{
  "num_hidden_layers": 15,
  "hidden_size": 256,
  "num_attention_heads": 4,
  "num_key_value_heads": 4,
  "head_dim": 64,
  "intermediate_size": 1024,
  "vocab_size": 1316,
  "hidden_act": "gelu",
  "norm": "layernorm",
  "norm_place": "pre",
  "norm_eps": 1e-05,
  "positions": "learned",
  "qk_norm": false,
  "attn_scale": 0.125,
  "bias": "none",
  "tie_word_embeddings": true,
  "parallel_block": false,
  "init": "normal",
  "init_std_qkv": 0.0232,
  "init_std_o": 0.00423,
  "init_std_up": 0.0232,
  "init_std_down": 0.00423,
  "optimizer": "muon_variant",
  "learning_rate": 0.00949,
  "lr_mult_o": 2.0,
  "lr_mult_down": 2.0,
  "beta1": 0.95,
  "lr_head": 0.00729,
  "max_grad_norm": 1.0,
  "warmup_steps": 200,
  "schedule": "wsd",
  "decay_fraction": 0.806,
  "decay_shape": "linear",
  "final_lr_fraction": 0.0,
  "batch_tokens": 65536,
  "max_seq_len": 128,
  "doc_mask": true,
  "train_tokens": 565900000,
  "max_steps": 8635,
  "dataset": "wikipedia_en"
}
Each number is 50 + 10 x the weight over its row's rms, rounded and kept within 0 to 99. Layers, rows and columns count from 0. The size before them is the row's rms in percent of the matrix's.

# layer 12 MLP down (transposed), 1024x256, rms 0.101, rows 94-107, columns 0-255
100:54 43 50 52 45 61 36 61 44 48 63 54 34 47 52 36 36 55 52 53 74 60 49 58 39 52 49 43 70 52 59 37 74 62 50 52 67 52 65 61 40 52 44 42 53 37 46 49 52 60 46 33 58 51 53 59 64 50 54 33 60 64 60 52 42 66 45 32 46 65 54 47 50 39 56 34 54 46 43 64 44 54 71 36 37 58 45 50 69 64 55 57 37 58 38 32 43 39 34 42 44 51 52 65 46 58 37 47 51 56 49 49 35 44 33 40 66 55 48 42 39 45 33 51 48 52 49 45 64 49 43 59 58 38 34 56 56 48 43 43 43 52 55 55 44 48 45 35 48 62 50 40 79 68 37 32 49 51 40 55 64 45 48 40 43 47 49 29 38 44 45 57 31 53 34 50 31 60 24 45 41 61 38 67 48 42 64 50 70 56 56 56 49 63 40 42 52 63 35 53 69 58 54 51 55 45 53 50 50 62 70 53 56 55 48 56 55 46 62 56 38 46 60 63 63 48 47 52 42 49 38 40 52 63 55 57 42 29 58 41 48 55 62 58 34 65 50 46 49 61 45 63 42 48 56 36
100:44 33 50 52 33 48 51 53 54 49 49 55 43 56 68 49 58 61 54 42 42 51 37 54 39 48 37 64 41 48 39 54 43 63 62 54 50 61 48 43 43 73 60 53 29 50 36 46 48 55 43 54 63 54 77 52 44 49 44 50 58 38 54 45 46 55 54 52 58 47 51 36 51 59 51 58 57 44 44 38 47 49 46 39 37 43 44 47 50 55 61 58 46 59 48 57 66 43 38 52 37 58 55 56 45 48 45 20 62 46 72 50 64 47 40 47 54 40 50 48 44 40 27 30 37 43 49 57 45 50 70 40 62 57 41 42 37 41 58 66 55 65 46 69 35 58 53 36 65 49 58 48 57 53 41 44 48 55 49 63 52 62 46 65 57 45 58 58 48 36 48 37 52 56 63 51 66 47 42 27 39 45 44 34 36 58 45 50 50 37 62 40 56 55 70 60 61 46 65 32 58 67 34 40 45 53 53 57 51 42 48 55 60 45 54 44 40 38 67 32 68 66 42 34 59 57 63 41 59 42 55 41 44 48 42 55 37 21 68 49 68 66 69 42 47 47 57 63 50 52 55 50 65 35 56 47
098:67 47 77 42 53 53 57 57 52 44 47 41 73 61 62 39 59 19 40 68 44 62 72 49 60 35 49 64 56 39 46 72 48 48 38 61 40 49 63 62 52 28 52 29 43 41 51 47 39 46 42 55 47 62 49 37 47 49 54 51 53 47 56 47 53 49 44 39 67 34 51 40 64 38 56 50 47 40 50 41 59 57 57 45 56 44 39 43 42 45 59 44 70 46 45 55 51 44 51 40 42 49 59 46 49 56 39 46 55 58 48 49 43 63 35 59 60 35 38 35 57 52 56 44 33 29 44 30 63 37 60 43 56 39 44 57 44 53 54 49 62 50 52 47 34 61 35 37 46 49 55 60 50 67 58 61 48 41 33 62 29 46 58 54 40 65 64 55 66 33 52 54 39 32 63 36 53 52 65 55 67 60 55 47 46 42 62 44 52 47 75 55 36 59 42 54 60 65 42 49 43 65 36 62 48 32 41 47 37 46 36 45 51 49 51 55 48 60 50 31 43 60 49 44 50 44 41 39 57 55 67 60 48 58 59 43 52 59 73 56 57 56 37 55 54 43 50 54 45 45 54 53 69 48 55 50
100:51 44 42 57 50 47 66 55 45 57 52 33 53 51 28 28 48 59 63 40 76 39 53 49 50 45 41 61 46 49 45 55 52 52 62 36 43 59 37 44 61 32 50 41 49 40 54 48 47 42 58 41 67 63 48 51 41 51 54 42 46 48 62 64 30 42 55 36 47 59 58 60 48 39 43 38 52 49 41 62 58 41 52 48 65 55 42 66 40 62 59 37 35 46 46 60 35 56 31 44 63 65 37 52 47 57 48 43 43 59 50 52 54 41 63 62 31 46 52 60 53 36 62 38 44 28 45 49 50 43 44 70 39 64 41 44 40 31 54 40 53 49 69 49 68 47 26 37 51 51 52 46 62 46 54 34 62 61 47 61 59 47 49 46 63 46 52 55 53 47 48 69 43 44 37 51 50 50 28 59 46 52 33 64 65 59 58 61 37 33 35 59 55 59 44 44 66 43 50 53 62 55 43 50 67 43 52 59 52 50 72 53 54 63 51 48 53 50 64 60 43 55 38 61 61 46 60 63 32 65 60 38 57 69 60 41 43 61 54 52 40 52 48 43 37 60 38 53 48 48 59 47 50 25 61 35
099:46 47 59 52 43 63 45 41 44 48 51 51 57 50 37 60 49 65 59 51 53 51 69 53 70 48 52 52 53 42 49 52 43 41 49 48 33 51 51 31 36 43 60 32 49 49 40 57 34 42 51 29 56 54 62 58 53 56 51 53 33 63 58 47 47 53 73 27 59 32 67 43 49 42 64 57 65 42 40 55 32 54 51 35 36 55 44 43 64 41 54 46 47 49 39 45 53 47 42 33 61 66 38 53 28 54 45 58 50 49 40 54 52 45 27 64 57 61 55 59 63 48 45 54 35 48 54 40 40 50 34 53 55 56 34 45 36 47 54 41 48 50 39 60 51 43 56 37 48 55 55 48 49 63 45 47 61 62 50 62 47 57 54 47 65 55 69 59 52 46 38 46 54 59 55 24 63 43 58 54 23 38 60 74 42 46 37 59 43 65 47 53 54 50 76 54 47 55 60 46 43 44 41 71 55 51 64 59 45 29 47 43 46 54 56 34 52 63 39 62 47 55 55 69 54 44 59 72 50 39 54 44 39 51 38 54 55 51 60 64 62 41 50 44 44 34 32 64 54 39 52 67 36 59 51 64
094:45 34 32 51 41 36 48 41 33 27 55 49 43 67 52 49 50 52 37 60 61 39 38 49 47 39 38 41 60 48 39 50 24 46 47 50 43 62 66 53 54 63 38 52 48 51 40 56 67 45 56 55 43 49 41 55 47 50 30 34 50 48 55 53 59 50 66 59 61 34 55 32 51 37 35 40 34 68 40 60 59 58 44 30 65 50 54 52 49 76 61 57 46 57 52 49 59 49 40 57 36 37 56 39 50 59 40 53 54 55 49 43 61 61 46 55 42 58 51 55 51 64 45 52 56 48 55 49 54 60 51 60 31 62 67 47 53 45 46 56 55 44 59 41 55 61 40 59 44 64 36 49 28 59 45 59 59 59 38 65 46 42 63 60 64 57 71 55 43 67 67 36 66 38 47 52 47 39 74 62 51 39 68 66 59 33 48 46 39 69 62 50 56 42 66 53 56 47 55 54 44 38 39 38 41 44 55 63 55 50 64 57 47 56 63 65 48 65 38 52 54 46 42 56 52 39 38 50 59 55 41 47 26 60 32 50 40 43 41 54 58 51 54 44 49 50 51 54 33 49 60 58 43 50 38 31
097:36 49 48 53 45 39 52 58 46 57 38 61 51 54 47 55 48 48 48 60 41 61 30 43 75 42 46 77 47 42 43 41 68 52 60 72 50 38 42 53 40 56 43 52 40 48 49 63 66 52 53 38 64 41 31 57 72 45 53 37 56 52 39 51 48 56 45 59 45 31 45 49 62 49 61 47 46 50 71 63 39 53 33 65 56 46 51 28 45 40 48 37 54 58 52 51 45 43 52 48 67 50 57 48 62 52 63 39 68 58 47 62 48 40 46 43 58 53 41 47 62 52 35 36 55 60 48 36 62 42 55 63 46 39 56 42 57 52 42 41 65 58 57 64 21 37 47 51 55 54 59 55 53 70 55 59 53 48 47 64 50 29 42 49 37 54 51 57 43 39 51 70 42 48 48 64 47 55 60 57 34 38 56 37 34 49 65 55 66 53 42 63 76 40 43 38 27 47 65 61 50 36 36 57 44 37 55 56 52 54 50 56 60 56 63 46 46 40 58 46 55 70 47 57 53 50 47 38 35 44 51 55 46 35 46 39 51 50 67 64 52 46 44 50 27 47 51 40 52 68 43 35 43 41 59 41
101:48 40 60 60 58 36 51 33 46 66 47 44 51 54 45 54 45 51 55 36 54 54 46 51 52 49 30 54 37 44 53 52 47 49 34 49 33 60 36 51 47 34 41 57 33 44 47 30 56 72 50 50 47 54 45 27 72 47 39 53 50 31 48 38 47 43 53 48 49 61 52 47 48 40 64 50 46 57 64 38 60 30 79 59 63 62 59 38 69 55 54 56 39 57 36 55 56 58 52 54 50 67 60 32 53 50 63 38 36 48 48 61 38 57 38 45 52 48 42 56 54 33 43 44 69 51 50 54 33 34 50 46 33 42 48 56 46 41 40 54 59 49 51 49 63 52 59 62 58 46 62 58 53 46 57 51 39 56 52 51 52 45 40 64 53 65 43 50 59 68 42 51 58 37 34 55 44 39 43 59 55 61 34 40 56 54 81 50 50 49 58 43 49 59 61 52 49 36 68 60 66 47 49 61 55 27 42 41 51 54 63 39 43 62 27 45 41 37 60 31 41 61 41 33 52 49 55 56 58 58 58 58 55 59 53 41 51 42 68 55 48 51 32 53 53 73 56 58 71 35 49 63 60 42 55 57
094:47 53 44 58 74 52 45 60 69 51 62 55 65 48 54 67 37 42 43 54 57 70 58 60 51 47 49 49 54 61 49 52 56 55 47 45 47 41 58 42 49 31 31 40 49 40 44 48 42 29 49 35 52 49 66 50 66 48 32 47 51 58 44 58 63 67 67 44 43 34 55 33 64 40 52 58 52 51 49 40 41 58 41 36 45 57 49 42 45 47 53 51 38 65 51 40 40 55 51 56 24 45 49 60 54 56 32 66 54 49 31 54 69 59 55 33 61 40 43 51 56 41 38 54 52 42 45 61 51 46 65 43 59 49 45 55 59 60 43 55 44 38 42 28 27 31 41 52 48 39 35 52 40 45 55 36 49 78 63 58 32 55 27 52 62 47 64 53 56 52 67 62 57 46 50 40 49 47 42 43 39 50 46 52 50 49 49 46 67 35 48 51 52 45 45 54 59 65 51 43 52 50 56 50 58 35 70 43 43 48 51 39 65 62 60 51 63 40 67 41 48 38 54 79 44 73 49 41 35 41 43 55 41 76 70 52 37 47 57 53 50 50 55 49 41 45 59 48 48 44 53 39 58 54 59 50
106:61 51 59 49 42 46 46 66 52 39 50 25 44 34 45 43 65 52 53 52 54 31 50 63 59 44 45 49 37 52 63 48 63 42 28 52 43 66 44 46 34 66 50 61 47 53 60 61 44 42 47 53 63 60 30 40 37 62 61 45 31 50 39 67 55 61 65 54 56 62 47 28 71 51 38 49 55 46 43 43 54 57 41 43 59 38 35 58 63 65 56 42 51 37 67 28 44 60 52 72 46 71 56 67 61 58 49 57 64 38 63 45 30 44 52 43 47 44 55 68 30 54 59 52 47 48 57 51 45 38 53 30 46 71 63 37 51 57 65 47 58 49 66 42 42 39 46 46 50 65 55 44 49 48 49 49 52 37 44 33 41 52 54 44 58 40 47 33 47 47 52 54 49 32 56 61 37 60 47 47 41 54 53 61 46 50 53 62 63 44 64 54 65 50 60 33 43 59 58 49 60 32 47 53 48 57 43 26 50 45 34 41 53 55 48 39 56 49 49 34 74 46 46 50 57 44 61 67 50 45 40 59 58 35 45 50 52 58 65 52 50 44 55 48 35 64 35 50 50 67 50 48 59 42 47 47
100:56 45 59 66 56 48 88 53 32 51 45 46 51 53 66 42 54 63 36 39 42 68 53 45 33 51 43 31 63 56 54 43 62 53 51 49 52 36 44 42 45 91 64 40 59 54 55 56 46 44 56 41 39 50 59 72 54 53 52 43 48 58 55 35 29 44 48 36 49 57 42 46 54 46 54 78 52 53 54 25 59 55 49 45 52 50 63 59 39 42 65 41 42 45 42 66 38 44 63 61 54 54 67 53 48 46 45 51 49 36 49 38 62 33 54 52 50 36 48 46 50 54 56 53 48 49 50 46 51 47 43 67 52 49 53 60 42 62 47 45 66 66 58 49 43 47 58 67 51 52 49 51 59 41 48 54 53 53 45 49 41 65 52 40 37 33 45 50 31 42 46 53 67 42 28 58 64 25 56 39 59 44 46 41 77 57 49 55 33 37 43 46 47 55 59 69 38 53 60 58 57 46 51 41 49 51 37 47 39 45 59 59 39 54 60 33 54 52 61 46 39 43 43 48 36 70 55 38 48 57 49 35 50 43 39 55 56 46 37 41 57 62 58 69 50 60 50 61 49 47 47 38 46 36 42 51
108:64 49 39 55 55 45 58 38 32 54 42 34 46 39 48 63 35 65 65 65 63 56 41 38 52 36 53 45 54 50 65 42 43 40 57 28 41 53 48 62 45 39 38 56 43 28 39 47 47 69 57 64 51 47 55 54 44 60 47 40 50 46 31 64 56 49 36 49 43 55 50 44 54 40 52 57 57 49 47 58 47 45 36 51 54 43 52 30 39 60 46 40 46 59 49 47 68 52 49 47 43 53 14 34 69 60 54 69 60 62 43 45 36 56 84 48 68 60 73 37 50 57 57 47 56 63 48 42 51 44 47 47 51 49 58 35 46 65 56 31 43 68 37 42 46 50 50 59 41 32 49 36 45 42 60 41 48 57 54 47 33 59 52 56 39 49 40 46 43 51 48 56 42 40 34 65 52 50 40 41 47 47 50 61 64 52 49 61 63 45 56 47 43 59 60 60 38 38 42 67 53 47 47 41 55 59 52 54 51 49 47 51 34 55 55 36 30 53 48 64 45 60 76 42 50 60 68 59 57 50 58 53 64 54 61 45 54 48 65 37 42 65 56 64 53 55 51 47 46 63 49 39 40 47 72 46
103:65 45 52 61 40 48 45 38 37 42 57 41 53 54 29 38 58 54 66 53 47 50 55 69 44 38 66 36 33 59 37 56 69 55 30 68 68 49 65 58 47 43 63 41 57 58 56 52 42 42 54 50 50 43 48 61 46 49 58 52 41 51 50 34 68 59 47 57 45 51 51 68 52 49 47 58 42 57 33 56 48 68 60 46 50 34 51 42 53 30 48 49 56 52 50 58 52 46 55 33 47 55 53 36 60 37 51 44 43 45 58 75 47 55 62 30 43 65 64 65 49 61 58 39 44 59 44 52 46 48 38 54 55 53 47 26 58 38 47 39 50 50 55 53 57 43 51 39 63 52 31 50 30 37 39 75 32 49 48 52 65 42 59 47 39 46 60 39 66 57 41 36 43 66 65 30 56 51 44 65 51 56 43 37 29 59 48 46 53 32 37 49 48 41 38 66 48 44 60 46 37 43 60 35 41 40 55 58 55 54 65 45 54 58 46 64 38 43 61 39 40 54 45 67 47 63 60 49 48 76 65 56 60 43 34 40 51 61 61 61 55 57 47 53 47 38 52 65 57 55 47 45 50 37 54 47
098:62 45 50 45 59 51 51 55 63 60 55 38 42 56 61 59 46 40 34 34 57 43 40 34 57 34 63 63 38 34 46 40 56 51 27 61 56 47 49 49 65 47 57 46 39 23 47 63 48 41 37 47 62 70 53 46 50 49 53 63 66 45 37 57 57 70 59 46 57 37 40 49 62 33 74 41 55 71 44 65 52 48 52 42 55 41 52 47 58 40 50 45 59 46 40 52 38 45 45 52 54 52 34 56 47 33 73 39 40 35 57 70 59 61 58 43 48 40 55 52 42 43 60 50 63 65 47 66 59 47 57 44 45 63 50 51 54 47 38 53 52 46 61 56 44 52 42 53 46 46 30 61 53 27 48 52 38 50 60 54 38 71 44 55 56 42 43 46 53 39 34 27 63 47 59 45 39 46 51 39 56 21 40 46 45 48 40 63 37 47 61 38 43 58 41 46 58 45 54 34 57 48 62 49 34 36 42 54 64 54 45 37 50 62 39 56 44 39 44 55 55 64 58 46 55 52 41 50 64 60 67 47 50 48 52 56 70 54 59 45 53 42 63 41 56 66 56 56 65 51 59 48 60 44 43 77
# layer 12 MLP up, 1024x256, rms 0.0883, rows 95-107, columns 0-255
100:39 59 39 36 43 52 50 47 45 47 38 58 58 62 34 61 39 61 32 70 38 45 60 70 39 59 50 46 62 39 60 42 50 46 55 62 54 64 57 63 58 56 64 48 55 56 35 50 55 39 54 47 42 49 46 55 59 54 62 39 39 58 57 52 55 39 32 43 53 42 70 50 38 55 47 46 62 50 50 63 56 36 52 52 56 43 44 35 56 42 38 67 51 39 41 65 51 48 58 50 64 48 47 45 43 57 52 24 52 50 65 49 44 53 56 52 52 57 51 40 58 42 40 41 50 37 44 43 48 63 58 41 50 50 35 68 30 57 38 48 42 44 62 54 67 43 32 46 67 38 63 54 62 35 34 37 62 28 61 46 66 57 66 42 52 45 40 33 47 59 51 46 46 46 61 30 38 47 49 47 47 44 49 62 57 53 56 55 42 40 37 49 50 51 65 57 52 64 54 40 60 58 66 72 38 49 64 48 51 48 43 49 50 43 59 51 46 49 44 52 47 35 59 25 62 54 43 52 67 44 68 37 56 43 47 38 28 72 58 58 35 39 65 60 50 43 56 51 29 58 60 39 64 53 66 68
099:46 48 34 53 33 44 68 50 37 67 57 57 48 63 56 38 34 54 46 47 58 36 39 67 52 42 50 52 43 49 36 44 54 59 59 43 50 51 45 59 49 69 55 41 44 38 52 80 50 52 47 61 50 36 47 59 59 35 38 40 57 67 49 47 51 49 59 63 37 49 59 38 52 64 67 60 56 51 50 50 52 70 61 59 30 60 60 67 57 38 45 44 42 49 51 41 59 54 39 48 40 37 56 61 65 57 51 28 58 31 67 54 49 44 54 60 39 54 42 72 64 40 54 55 64 59 53 55 64 50 50 60 46 61 56 37 59 56 42 56 36 42 62 68 47 51 42 38 50 59 44 58 64 43 53 47 66 59 63 31 46 58 42 39 62 51 50 67 47 45 49 57 61 40 51 64 49 49 45 48 48 49 26 48 43 34 40 53 48 51 33 33 61 49 43 55 40 49 61 42 49 52 57 57 42 60 61 43 37 42 50 42 59 49 33 25 54 40 59 48 30 28 50 47 39 71 56 57 43 51 39 58 59 52 51 46 39 58 72 39 47 41 35 51 39 49 60 52 48 62 53 44 30 67 53 53
100:57 43 49 54 44 52 33 30 56 46 49 35 37 59 41 50 38 44 56 63 52 41 78 40 44 41 54 42 60 46 44 53 57 48 63 33 57 41 54 64 38 60 54 51 32 61 58 49 47 48 55 53 43 45 41 51 54 59 53 42 48 47 49 56 45 54 42 30 54 47 57 46 41 56 63 54 42 42 75 48 52 60 70 60 46 77 44 58 67 26 62 49 43 38 51 50 47 61 52 43 69 39 59 56 47 39 47 39 42 60 70 56 43 64 60 48 67 60 65 50 60 43 46 38 49 36 50 51 55 47 50 48 52 62 56 52 62 53 39 53 56 39 53 60 57 64 48 56 53 46 55 71 57 59 15 56 37 44 59 43 47 42 62 40 43 45 59 49 50 46 54 38 66 37 50 55 41 37 41 51 54 53 40 46 36 37 46 37 55 59 53 42 36 49 43 54 71 41 44 51 54 59 71 53 42 55 75 47 53 57 30 43 23 49 43 43 52 50 58 47 37 37 42 31 54 46 45 61 39 64 48 47 40 66 77 59 55 37 69 39 48 52 42 57 58 46 56 55 58 50 48 46 54 42 31 58
093:36 37 35 48 47 56 54 51 39 34 49 47 41 59 58 65 71 69 59 65 41 47 45 45 48 67 38 60 32 57 52 40 51 50 62 40 47 45 40 53 56 50 57 43 62 46 63 55 69 41 46 52 58 48 45 46 51 60 53 54 51 42 58 44 51 82 54 61 40 39 48 52 62 33 48 51 41 48 53 69 53 47 40 45 67 63 69 49 52 49 62 42 44 34 38 39 53 62 49 45 44 47 46 68 54 55 52 48 46 47 47 45 53 36 43 41 56 52 43 40 69 40 47 41 66 54 50 72 33 48 44 63 35 53 60 35 69 38 39 65 41 39 38 59 56 38 41 53 42 47 55 53 39 38 59 45 52 47 52 45 57 67 58 42 60 44 58 53 60 62 60 35 49 50 42 54 38 57 55 61 52 42 55 55 52 63 50 53 44 41 47 43 47 51 41 47 41 37 39 54 67 57 44 49 35 37 51 41 25 73 80 51 43 48 32 55 45 44 37 40 57 60 57 46 48 32 35 61 47 76 51 70 59 36 47 66 51 63 52 57 45 50 49 60 60 25 40 51 34 51 42 49 55 41 50 43
098:51 64 39 66 53 43 42 48 53 63 60 50 40 47 58 35 49 54 57 41 35 49 45 60 39 31 63 62 55 52 66 63 47 44 49 41 56 49 41 56 52 34 62 47 27 56 57 63 54 61 35 47 41 55 48 46 42 54 49 64 47 50 42 42 52 45 61 44 54 64 58 40 47 64 59 55 60 48 64 52 58 58 64 33 44 56 40 57 44 41 38 50 46 32 57 46 64 45 42 39 59 59 59 33 35 36 63 56 46 53 57 49 32 53 45 45 40 67 59 54 53 25 67 52 64 62 42 48 44 37 57 57 53 30 49 52 50 54 48 48 39 34 51 72 70 46 47 64 71 64 58 63 71 26 50 34 51 40 63 27 37 48 50 34 48 44 49 57 72 38 40 45 39 52 39 53 32 58 50 41 48 27 47 39 50 58 60 47 53 58 41 53 38 56 44 39 52 47 44 59 51 43 66 49 66 47 55 53 63 46 47 45 66 43 33 47 50 53 83 46 50 40 65 35 46 54 50 46 53 51 43 55 52 61 59 53 68 50 49 54 39 53 45 54 63 42 62 45 51 31 56 54 57 46 35 52
100:52 53 65 53 54 40 57 57 48 43 42 56 46 46 49 34 41 73 47 62 50 53 54 26 36 42 54 43 46 53 38 53 42 52 48 40 64 52 43 38 63 42 66 39 55 63 55 47 60 24 58 65 45 45 49 63 53 47 44 25 35 49 48 40 45 46 52 36 42 49 38 37 56 61 60 51 55 40 42 57 53 49 34 60 66 59 38 48 47 45 56 43 59 70 74 57 42 44 65 64 43 44 42 49 52 53 73 58 59 30 47 55 59 51 45 51 49 56 55 45 50 51 50 49 54 31 42 57 51 54 53 56 49 47 36 68 49 49 56 45 47 55 55 60 52 53 58 53 55 59 40 30 40 48 44 49 61 69 45 64 45 56 53 34 61 47 42 37 36 54 64 33 44 54 45 50 40 46 43 52 49 36 55 60 55 54 25 64 48 53 57 59 58 42 47 51 40 45 53 36 44 51 55 30 65 44 49 43 78 36 36 57 52 67 60 57 39 40 50 33 62 64 73 51 50 66 43 54 35 59 46 39 57 39 51 56 39 45 52 67 27 60 50 64 62 61 64 59 40 25 37 58 63 57 43 48
101:46 51 28 52 42 54 66 60 56 51 56 42 64 49 39 46 51 40 60 42 44 55 56 57 44 47 39 41 51 50 47 47 59 61 34 47 36 46 58 57 48 77 50 67 57 58 55 45 67 50 65 61 67 39 60 68 55 48 46 58 47 41 59 59 39 55 68 51 56 40 30 46 67 53 35 66 38 46 56 59 43 67 59 29 60 31 48 39 46 58 44 39 44 59 44 36 40 43 43 45 57 39 48 49 51 48 45 57 59 60 31 58 53 56 58 48 45 66 61 42 47 50 51 42 43 64 62 31 55 53 58 40 57 44 49 49 42 51 58 36 57 45 38 65 58 53 47 46 70 40 41 32 36 65 50 61 49 63 55 67 40 53 54 53 24 53 67 67 52 48 49 60 47 50 40 54 51 75 44 44 67 39 72 62 56 47 39 53 49 52 46 40 29 38 41 43 22 51 63 54 34 62 53 43 42 51 46 62 57 64 39 58 51 38 72 54 48 59 49 52 53 31 39 29 43 58 53 41 51 53 41 41 48 32 39 54 53 57 47 38 50 46 60 52 56 51 48 53 36 64 45 35 46 43 50 48
099:46 49 62 61 58 56 46 40 51 42 59 26 51 56 41 68 52 59 55 52 43 29 58 59 60 42 49 55 42 46 52 41 40 36 38 37 40 60 28 65 62 53 44 66 44 46 52 41 40 40 41 66 42 54 59 56 44 52 61 43 54 70 33 59 47 51 46 68 26 64 37 49 46 57 51 43 45 50 67 53 52 47 72 73 34 53 47 59 38 59 54 55 50 68 58 54 53 51 72 39 51 55 49 38 61 41 49 48 52 32 46 50 53 34 39 71 44 64 47 34 60 59 47 59 53 44 62 55 55 55 61 51 48 51 33 47 63 51 45 61 56 48 62 65 49 54 82 49 55 53 47 55 44 41 53 44 59 41 55 50 62 37 52 38 41 46 41 49 52 34 58 54 42 40 26 56 54 52 42 62 47 40 31 43 54 40 35 52 29 46 56 46 54 41 46 36 55 39 55 47 69 32 48 35 57 38 40 38 47 51 59 30 54 41 39 61 36 62 48 58 53 52 67 39 57 44 53 45 49 54 61 63 63 49 44 49 71 51 51 39 55 60 58 46 61 50 51 66 55 44 62 45 38 45 47 36
098:46 48 51 44 35 50 55 38 53 53 59 41 50 55 45 37 45 41 19 60 43 55 60 59 56 65 44 46 43 50 60 52 58 51 46 73 55 48 53 60 27 56 60 45 49 66 41 41 59 45 39 54 70 53 48 54 44 68 57 41 32 47 47 59 53 58 49 53 40 42 47 68 32 51 54 49 38 43 52 44 63 49 35 48 57 46 50 45 47 65 49 44 42 49 33 50 31 56 59 60 51 53 53 55 59 53 46 41 53 13 40 43 59 67 53 48 72 41 57 51 56 60 63 49 64 50 43 46 53 36 45 62 48 54 66 43 47 42 62 43 50 47 34 44 48 67 49 57 38 43 54 30 53 51 55 25 59 51 36 48 54 56 72 51 64 51 45 36 51 62 39 63 46 35 59 50 47 50 51 63 53 46 54 66 46 37 70 47 58 60 46 50 34 52 51 44 49 40 59 66 28 35 67 51 68 45 64 73 55 45 54 49 70 73 46 49 37 61 60 50 53 41 44 51 53 47 63 53 32 56 48 54 59 38 49 54 50 46 48 46 33 44 21 54 38 42 52 50 45 45 47 45 67 45 55 38
100:65 58 45 27 41 61 54 23 72 44 46 58 48 52 53 68 45 56 50 49 61 41 56 56 59 46 49 50 11 60 61 42 41 47 41 64 47 46 45 67 62 58 75 37 65 40 33 70 45 55 38 38 44 49 56 64 43 54 51 39 58 54 38 41 42 46 31 56 62 52 35 29 45 53 57 36 52 47 45 50 55 54 45 55 50 48 37 36 51 66 59 46 47 38 53 39 55 58 39 48 45 56 47 35 49 34 48 41 53 36 52 52 52 47 63 38 41 44 54 43 45 34 51 60 50 58 46 53 47 38 61 58 42 41 37 59 70 53 49 33 59 53 38 43 45 34 51 67 55 50 38 64 51 39 43 46 37 66 68 72 54 58 49 27 52 56 61 54 46 54 37 38 48 39 58 60 30 56 66 59 54 52 43 64 43 39 51 70 61 63 42 56 65 29 47 48 62 46 54 45 56 47 53 56 47 46 45 37 41 53 56 47 64 57 50 43 56 50 42 37 50 65 59 56 52 54 50 60 44 58 33 52 54 54 72 67 50 48 51 40 44 58 63 56 40 57 58 48 43 51 48 45 57 57 38 54
103:25 33 54 58 55 36 54 67 58 60 55 38 63 71 61 62 45 32 58 28 44 52 43 65 45 53 49 62 59 43 56 47 52 38 43 52 63 52 55 44 56 51 40 44 64 72 63 52 49 51 67 50 56 37 43 60 41 54 59 46 44 38 58 44 49 65 51 49 52 60 33 58 51 44 37 57 68 50 42 53 32 37 58 57 45 55 37 57 41 61 51 48 51 47 55 42 75 40 46 38 47 51 59 58 40 52 53 57 48 41 46 55 51 43 59 42 66 54 50 42 55 47 50 33 45 60 54 41 60 62 57 58 51 52 48 42 41 29 36 55 51 33 62 47 68 57 49 55 37 50 44 46 38 49 30 44 42 61 48 53 42 41 72 56 46 33 49 41 46 42 66 43 38 54 44 33 50 27 56 61 52 39 60 70 56 53 42 48 70 40 38 58 47 44 33 39 46 53 49 49 42 37 52 46 45 56 48 67 55 52 60 46 29 23 49 48 46 43 36 39 54 53 39 51 71 60 45 53 53 46 74 59 44 45 44 70 56 53 64 47 49 46 51 64 56 77 67 61 47 59 44 49 42 39 61 43
099:58 38 55 40 48 54 38 32 49 40 45 50 19 48 61 46 45 58 28 65 60 47 46 43 54 48 58 71 57 47 49 42 41 41 41 33 51 40 59 23 57 31 52 54 44 36 51 41 45 54 32 52 62 53 46 50 60 42 55 48 56 44 68 51 42 60 33 42 49 67 52 57 68 68 52 47 38 47 79 64 56 49 47 44 52 45 46 45 58 73 42 51 56 43 44 55 49 47 57 57 64 48 56 49 48 53 50 74 61 65 46 53 58 50 55 47 29 45 41 48 31 47 39 46 70 50 58 36 42 43 53 51 59 52 32 45 42 38 36 56 57 48 40 49 40 47 45 53 48 57 39 52 61 59 44 45 50 43 30 53 55 47 50 48 55 39 50 42 58 67 56 51 54 60 41 76 43 51 51 59 57 65 40 70 68 54 56 61 47 58 39 35 37 60 69 42 55 56 58 61 52 57 50 46 43 70 59 62 48 49 39 45 30 41 37 42 41 60 54 62 42 64 35 48 67 44 61 50 66 50 32 53 43 60 46 48 46 41 47 39 66 51 62 52 53 61 36 49 36 64 59 43 46 38 52 58
099:59 59 43 34 45 45 56 37 33 36 40 46 59 49 49 32 47 67 59 49 45 50 43 43 46 47 57 42 49 61 51 54 53 36 51 44 44 63 52 43 46 48 52 51 40 29 65 60 51 30 51 58 58 46 58 62 23 53 53 31 58 66 66 48 63 38 43 76 43 46 41 51 35 57 63 55 44 57 46 58 42 54 64 28 56 36 50 43 60 51 37 68 46 63 50 45 50 39 55 65 57 51 23 44 43 64 52 59 39 32 46 22 35 51 49 44 52 56 33 53 70 63 50 45 45 42 48 40 46 53 67 75 56 33 49 43 55 43 52 48 47 45 55 38 58 68 58 51 49 52 55 43 48 68 58 53 33 38 56 44 51 65 65 45 54 47 39 52 48 33 51 58 65 55 30 49 38 51 63 43 48 56 68 43 47 54 61 49 67 74 53 30 67 44 71 56 51 55 54 35 51 48 50 40 63 51 56 31 50 52 55 43 59 53 52 48 48 61 46 66 46 41 51 44 41 57 41 45 40 43 62 36 64 50 58 55 42 47 57 50 55 52 56 42 62 51 52 59 59 56 51 58 44 50 34 39